From a checkpoint of a small transformer trained on Wikipedia.
Training: a variant of Adam for these matrices, 157M tokens.
Each number is 200 + 30 x the weight over the matrix's rms, rounded and kept within 0 to 999. Layers, rows and columns count from 0.

# layer 9 MLP up, 384x96, rms 0.0909, rows 0-67, columns 48-95
209,163,152,231,217,212,196,181,227,195,211,201,190,274,268,255,205,207,204,176,196,197,216,192,243,167,271,187,180,201,168,187,165,143,212,208,219,213,244,253,219,187,190,185,181,164,161,186
195,267,201,238,180,256,230,167,180,200,233,180,196,208,226,210,231,199,168,188,208,167,200,224,216,230,240,150,238,178,169,203,192,263,217,162,231,219,269,175,243,250,196,202,151,201,182,169
205,231,179,166,236,196,223,196,147,240,193,217,219,208,217,203,241,197,227,199,203,216,160,197,200,146,175,269,159,148,192,151,199,173,206,208,196,223,211,219,172,165,220,213,213,249,213,234
173,194,178,157,180,176,228,132,247,236,230,159,172,158,218,237,157,191,239,206,163,191,231,212,196,202,185,193,229,222,193,187,235,228,256,217,224,211,163,219,196,237,205,205,211,175,213,181
212,182,207,180,168,202,181,206,212,160,207,210,186,192,225,227,224,211,198,178,248,191,170,194,221,168,231,240,226,213,170,186,222,203,231,244,205,273,165,193,214,202,183,181,186,218,113,247
240,218,231,183,193,181,179,229,221,176,192,237,176,183,236,231,200,226,248,205,177,171,187,173,212,172,233,203,202,221,238,228,186,180,176,158,188,183,148,260,192,212,179,155,228,194,194,171
222,211,256,175,219,180,206,237,174,190,194,152,172,167,179,202,168,198,182,171,202,175,227,218,156,196,221,207,217,214,235,202,160,211,190,184,176,177,234,201,218,248,175,234,166,231,161,197
204,182,226,183,233,240,235,173,191,182,229,202,215,256,205,158,201,170,212,185,229,234,164,251,191,139,198,209,149,201,210,185,221,202,158,194,190,170,199,195,136,160,184,169,223,202,190,151
178,202,186,143,193,263,221,183,210,150,180,173,199,181,143,231,211,197,261,213,212,237,178,188,173,180,203,172,197,214,204,188,201,242,195,176,152,226,216,225,191,147,177,211,200,242,157,239
143,209,178,187,215,240,231,169,234,224,156,255,149,207,176,180,230,192,147,203,187,168,192,204,206,216,172,208,173,225,261,177,177,197,202,166,224,226,188,180,215,170,138,163,222,189,182,248
174,212,223,198,188,202,119,178,236,178,208,242,222,211,272,179,236,210,175,201,199,171,178,172,188,196,258,197,237,203,189,242,156,223,166,187,199,158,206,149,206,212,265,120,192,207,232,186
210,218,179,195,193,213,152,230,228,200,137,206,215,212,240,205,215,202,170,178,238,177,183,182,163,229,223,225,182,160,158,200,244,189,145,208,220,230,174,241,186,228,161,233,239,141,196,178
204,216,171,243,147,155,171,213,242,185,190,241,187,186,220,173,192,237,188,175,180,168,221,172,196,213,254,181,187,203,204,178,170,228,179,194,192,194,198,173,190,166,184,180,224,177,230,225
231,143,253,202,155,182,195,159,170,217,200,131,211,191,198,171,195,186,187,210,199,152,206,181,200,214,153,198,181,219,178,197,229,170,239,192,210,201,214,193,206,222,162,235,207,261,215,171
245,224,206,225,139,226,176,223,221,212,182,219,180,187,212,147,219,226,231,168,226,249,168,198,226,172,226,209,196,246,209,218,194,195,173,243,240,166,162,182,238,195,235,147,175,206,215,198
251,157,213,216,171,195,198,235,136,197,173,174,197,174,161,215,245,199,208,171,169,197,164,221,93,213,178,233,186,242,204,173,163,248,168,148,191,164,170,188,178,242,205,170,240,170,237,170
185,243,213,160,183,202,212,207,206,272,245,190,191,213,223,187,211,148,162,237,225,176,209,206,213,255,186,221,224,228,183,234,203,175,200,245,165,161,186,146,213,221,183,191,205,195,210,280
220,183,217,213,203,182,245,180,188,218,208,247,241,155,203,195,202,132,168,241,181,212,229,226,199,173,184,175,210,198,203,214,224,197,219,161,135,202,184,185,220,201,256,242,144,171,204,148
178,219,181,189,161,240,198,157,212,184,191,185,212,211,135,168,187,206,237,216,208,220,219,285,170,181,159,203,219,204,166,180,186,169,140,187,177,205,214,152,177,235,177,216,247,213,156,186
250,158,173,142,177,220,199,218,162,171,207,146,202,230,188,246,191,207,188,183,189,192,176,219,172,152,233,158,242,172,209,208,211,214,238,169,215,277,205,213,199,152,236,238,180,200,169,198
215,188,198,202,164,223,189,261,200,173,183,171,172,192,242,164,225,239,210,184,162,184,233,168,242,186,222,232,142,215,184,185,180,167,244,203,251,175,210,208,223,179,199,212,200,227,197,173
176,137,181,271,145,205,176,212,237,183,157,223,221,206,157,198,257,213,203,150,181,191,177,218,192,270,187,226,213,226,170,193,196,172,230,239,220,200,241,205,127,276,245,166,192,271,204,250
208,145,215,255,162,222,167,209,196,169,203,176,131,209,205,218,171,191,200,184,243,184,158,229,208,197,225,191,198,209,231,168,203,206,200,181,204,217,207,179,212,204,202,197,214,159,165,174
197,183,163,150,192,205,207,163,220,224,188,185,123,166,199,217,215,236,214,162,162,222,219,203,206,155,178,206,169,193,169,188,216,190,192,168,190,253,138,191,234,201,159,151,193,229,235,208
154,168,227,204,185,230,200,159,237,221,221,236,196,234,178,205,178,183,167,217,180,214,201,215,195,194,234,136,197,215,214,215,186,210,201,188,203,233,186,188,245,139,235,268,213,183,184,149
185,203,173,207,232,224,186,199,191,181,214,147,202,157,169,211,183,185,213,174,228,161,212,231,172,206,254,206,222,216,202,182,202,172,243,184,227,176,247,201,223,178,256,183,184,201,190,235
144,171,122,238,266,245,164,198,201,172,174,236,178,173,200,195,260,249,171,242,251,289,153,182,190,225,205,210,186,184,174,225,213,177,208,208,176,203,233,145,172,124,234,189,175,189,230,219
181,126,186,160,232,212,192,208,238,207,195,171,142,247,222,209,205,209,172,196,176,193,201,222,218,241,222,166,173,251,161,185,184,191,213,197,149,188,192,226,224,166,226,238,246,224,230,171
223,227,210,202,249,199,243,196,174,199,189,238,187,251,220,195,225,209,150,222,257,179,213,225,216,201,169,242,216,169,209,218,176,190,179,143,221,157,225,179,198,155,190,163,195,252,220,227
210,190,192,244,207,225,185,224,176,210,202,223,215,175,205,156,147,208,201,201,192,243,118,165,178,188,206,176,239,216,221,183,195,209,162,139,171,186,275,163,217,184,149,154,240,218,172,213
246,170,215,214,186,168,215,246,220,246,260,183,234,241,243,213,188,171,169,183,239,164,198,138,190,145,195,137,231,221,161,214,191,193,143,192,193,247,178,203,171,236,157,205,217,191,175,261
194,208,190,226,220,210,164,168,244,238,180,220,227,208,238,248,210,244,165,182,215,131,217,210,175,143,196,176,203,169,207,206,168,153,198,200,177,157,224,192,184,218,226,226,198,192,156,214
185,203,163,216,247,180,229,167,235,180,196,150,196,224,145,202,189,197,195,152,201,209,220,176,179,185,174,169,181,148,205,205,250,194,219,163,200,187,221,197,181,219,207,207,231,167,208,176
214,186,193,231,219,160,201,195,238,194,169,218,177,206,193,198,209,217,241,198,149,197,198,164,183,179,214,222,168,221,220,199,183,210,165,190,232,237,216,161,232,215,155,163,209,247,195,203
212,219,166,173,190,249,233,223,168,182,212,200,156,154,226,201,231,240,164,242,195,197,241,192,179,184,215,132,195,195,242,217,200,259,123,194,224,234,218,209,198,189,206,171,243,199,240,213
153,165,269,234,227,188,208,184,232,214,153,236,188,222,230,224,199,247,186,182,154,201,179,195,215,169,239,189,146,214,184,210,169,191,229,182,231,218,199,225,191,109,216,248,188,196,221,154
232,250,220,236,196,195,177,222,233,175,229,214,210,165,232,201,242,230,197,170,163,226,200,190,191,179,239,221,225,194,233,215,191,214,229,162,142,172,175,134,169,206,212,197,207,187,216,180
203,228,220,173,175,185,184,165,217,230,219,216,208,201,199,219,193,188,239,185,154,215,201,191,189,256,181,168,213,187,209,130,200,214,229,169,136,218,152,202,178,268,219,231,231,175,197,232
192,209,217,213,166,185,198,228,195,178,213,219,227,143,196,233,198,233,206,182,249,153,193,165,206,181,220,217,157,167,163,172,221,211,283,223,196,147,183,191,199,261,219,171,195,196,215,263
212,216,224,212,246,181,173,228,168,203,195,234,196,173,259,192,200,147,280,153,192,161,215,183,147,190,218,232,136,192,208,163,211,221,234,220,173,175,193,223,192,169,188,258,142,172,196,210
233,132,212,175,207,228,249,183,196,181,186,193,199,215,213,189,175,219,213,225,209,184,218,187,196,187,212,251,232,200,221,177,197,199,231,165,177,186,218,205,173,219,234,202,216,254,273,224
208,207,211,246,178,185,229,239,204,226,185,211,161,169,200,126,194,225,234,167,202,210,198,198,243,167,215,202,188,211,146,162,231,184,231,184,189,208,230,219,224,176,230,189,162,198,230,172
186,155,242,153,197,203,209,160,214,199,229,226,173,201,174,185,189,164,188,169,166,223,169,207,261,231,170,236,199,203,145,172,226,234,192,203,171,146,247,219,193,167,196,183,227,236,159,240
229,218,213,187,183,185,227,165,208,152,180,232,252,181,208,166,164,150,154,176,209,199,225,197,183,198,232,178,165,171,186,153,203,239,188,188,230,201,176,215,228,158,263,207,209,253,198,164
203,193,161,237,252,223,222,187,146,243,178,183,186,238,179,205,167,191,181,185,191,183,196,187,177,233,224,196,163,231,211,205,178,201,179,259,164,207,200,196,204,145,187,170,191,198,206,224
220,197,239,161,221,245,195,187,209,164,179,207,201,187,189,238,184,192,208,217,244,181,196,222,252,159,195,176,189,211,190,202,196,190,176,207,210,144,227,154,195,182,209,211,245,189,212,219
188,192,231,146,257,252,200,216,170,165,199,244,232,222,198,212,185,185,200,225,218,176,266,204,209,198,192,168,199,172,150,180,193,237,191,206,185,253,190,178,200,192,175,195,172,192,215,214
202,176,158,224,192,185,162,223,244,226,178,218,177,197,255,182,224,185,189,177,204,184,177,259,211,170,216,206,164,190,245,218,239,175,156,222,237,210,166,189,220,189,243,198,199,174,221,204
173,227,159,167,207,201,233,194,176,150,194,223,236,202,224,202,201,187,203,259,209,172,201,175,242,187,173,177,226,255,202,160,200,189,203,251,266,198,235,223,202,256,267,222,221,159,216,191
214,215,178,189,221,189,204,201,202,225,243,224,223,162,242,207,170,200,223,236,210,191,163,189,184,191,182,209,185,196,219,209,220,160,211,236,213,213,205,192,232,149,216,217,221,217,182,206
201,228,252,226,213,225,171,183,193,226,199,168,161,167,204,191,168,174,231,159,180,231,144,207,166,207,192,206,222,221,255,222,195,244,187,211,225,234,213,161,230,206,173,157,196,142,227,156
218,229,182,142,204,242,162,251,214,245,116,206,200,218,172,177,228,164,272,264,232,193,190,219,205,222,202,247,201,228,174,188,228,229,205,160,172,175,178,184,177,200,209,237,189,206,198,195
169,211,177,197,169,189,155,193,225,244,162,180,139,202,195,226,208,227,217,189,170,218,168,165,242,230,182,220,203,184,212,182,230,203,273,150,199,223,201,244,161,196,229,201,181,172,234,156
222,137,186,179,199,247,193,169,156,199,162,214,198,216,212,176,204,197,175,196,234,200,166,168,143,182,184,255,174,196,216,187,200,148,234,253,212,183,226,187,181,150,226,189,183,200,218,167
212,213,146,194,180,229,145,218,137,177,203,221,216,199,185,288,145,259,192,220,194,186,161,232,164,234,201,184,194,261,223,192,166,208,151,153,184,163,227,232,138,247,188,181,221,187,193,206
195,224,198,216,186,165,150,205,186,163,203,199,194,257,221,200,187,227,210,182,182,208,173,214,191,191,175,195,249,189,238,120,195,171,249,216,175,231,190,229,162,216,206,230,198,151,204,182
232,196,149,185,193,160,209,209,223,206,205,254,199,206,172,214,155,169,190,185,172,230,184,178,247,237,210,202,206,147,249,218,180,229,213,155,221,204,176,195,194,178,157,209,182,178,245,138
258,190,174,190,253,150,215,114,186,163,200,149,242,219,246,259,197,218,205,177,145,237,191,241,194,204,188,253,223,240,170,216,188,211,213,214,130,217,172,182,214,203,148,181,230,196,204,186
210,244,194,133,185,157,183,189,200,194,210,214,200,252,231,204,210,205,226,199,221,210,205,184,251,203,150,151,227,175,209,194,215,244,201,222,176,248,159,226,172,253,203,254,216,174,208,153
207,207,199,236,204,208,208,159,217,199,237,168,178,203,235,186,188,199,175,198,165,205,242,195,176,249,221,178,207,222,196,146,174,234,221,160,220,226,219,162,197,168,179,205,183,204,222,184
207,248,208,161,224,207,151,222,169,176,166,188,213,229,141,196,203,227,226,251,185,163,204,237,191,197,190,200,203,205,215,216,202,182,189,216,169,185,211,148,189,210,228,181,177,167,220,201
229,183,188,223,244,163,209,197,212,181,216,226,211,205,207,179,265,187,218,211,147,175,221,228,167,192,93,158,160,223,200,160,225,194,248,175,235,274,167,203,234,182,184,241,194,281,230,182
214,200,183,238,209,168,219,174,198,209,230,233,211,197,247,260,137,196,182,193,188,196,216,199,212,195,200,194,169,164,214,131,182,150,212,184,165,182,243,183,189,194,159,219,211,189,219,229
230,187,224,195,249,154,162,189,215,175,226,180,205,209,203,180,200,233,239,188,194,192,253,258,232,178,159,244,223,208,132,147,168,185,189,191,179,170,248,203,183,238,212,204,223,202,198,207
200,274,191,206,237,202,161,199,239,146,209,214,185,136,197,262,185,189,170,179,162,213,213,165,184,232,150,203,149,196,228,255,214,258,183,184,170,198,162,241,230,198,212,265,195,183,201,194
186,165,189,224,188,213,192,193,206,191,225,206,229,191,164,192,183,222,149,134,215,237,220,199,211,212,247,152,158,208,205,174,206,222,194,212,150,273,257,205,207,126,156,181,169,173,201,247
233,227,189,231,188,226,155,148,268,146,206,181,138,179,178,193,241,201,205,220,204,225,165,178,178,252,166,185,235,203,169,178,168,189,246,159,153,234,191,213,188,193,174,242,251,202,148,149
179,186,185,191,185,226,195,203,202,189,231,200,198,192,192,217,156,164,170,265,156,215,237,187,245,177,243,207,165,178,181,230,170,190,219,224,242,227,177,198,177,226,192,168,167,180,220,241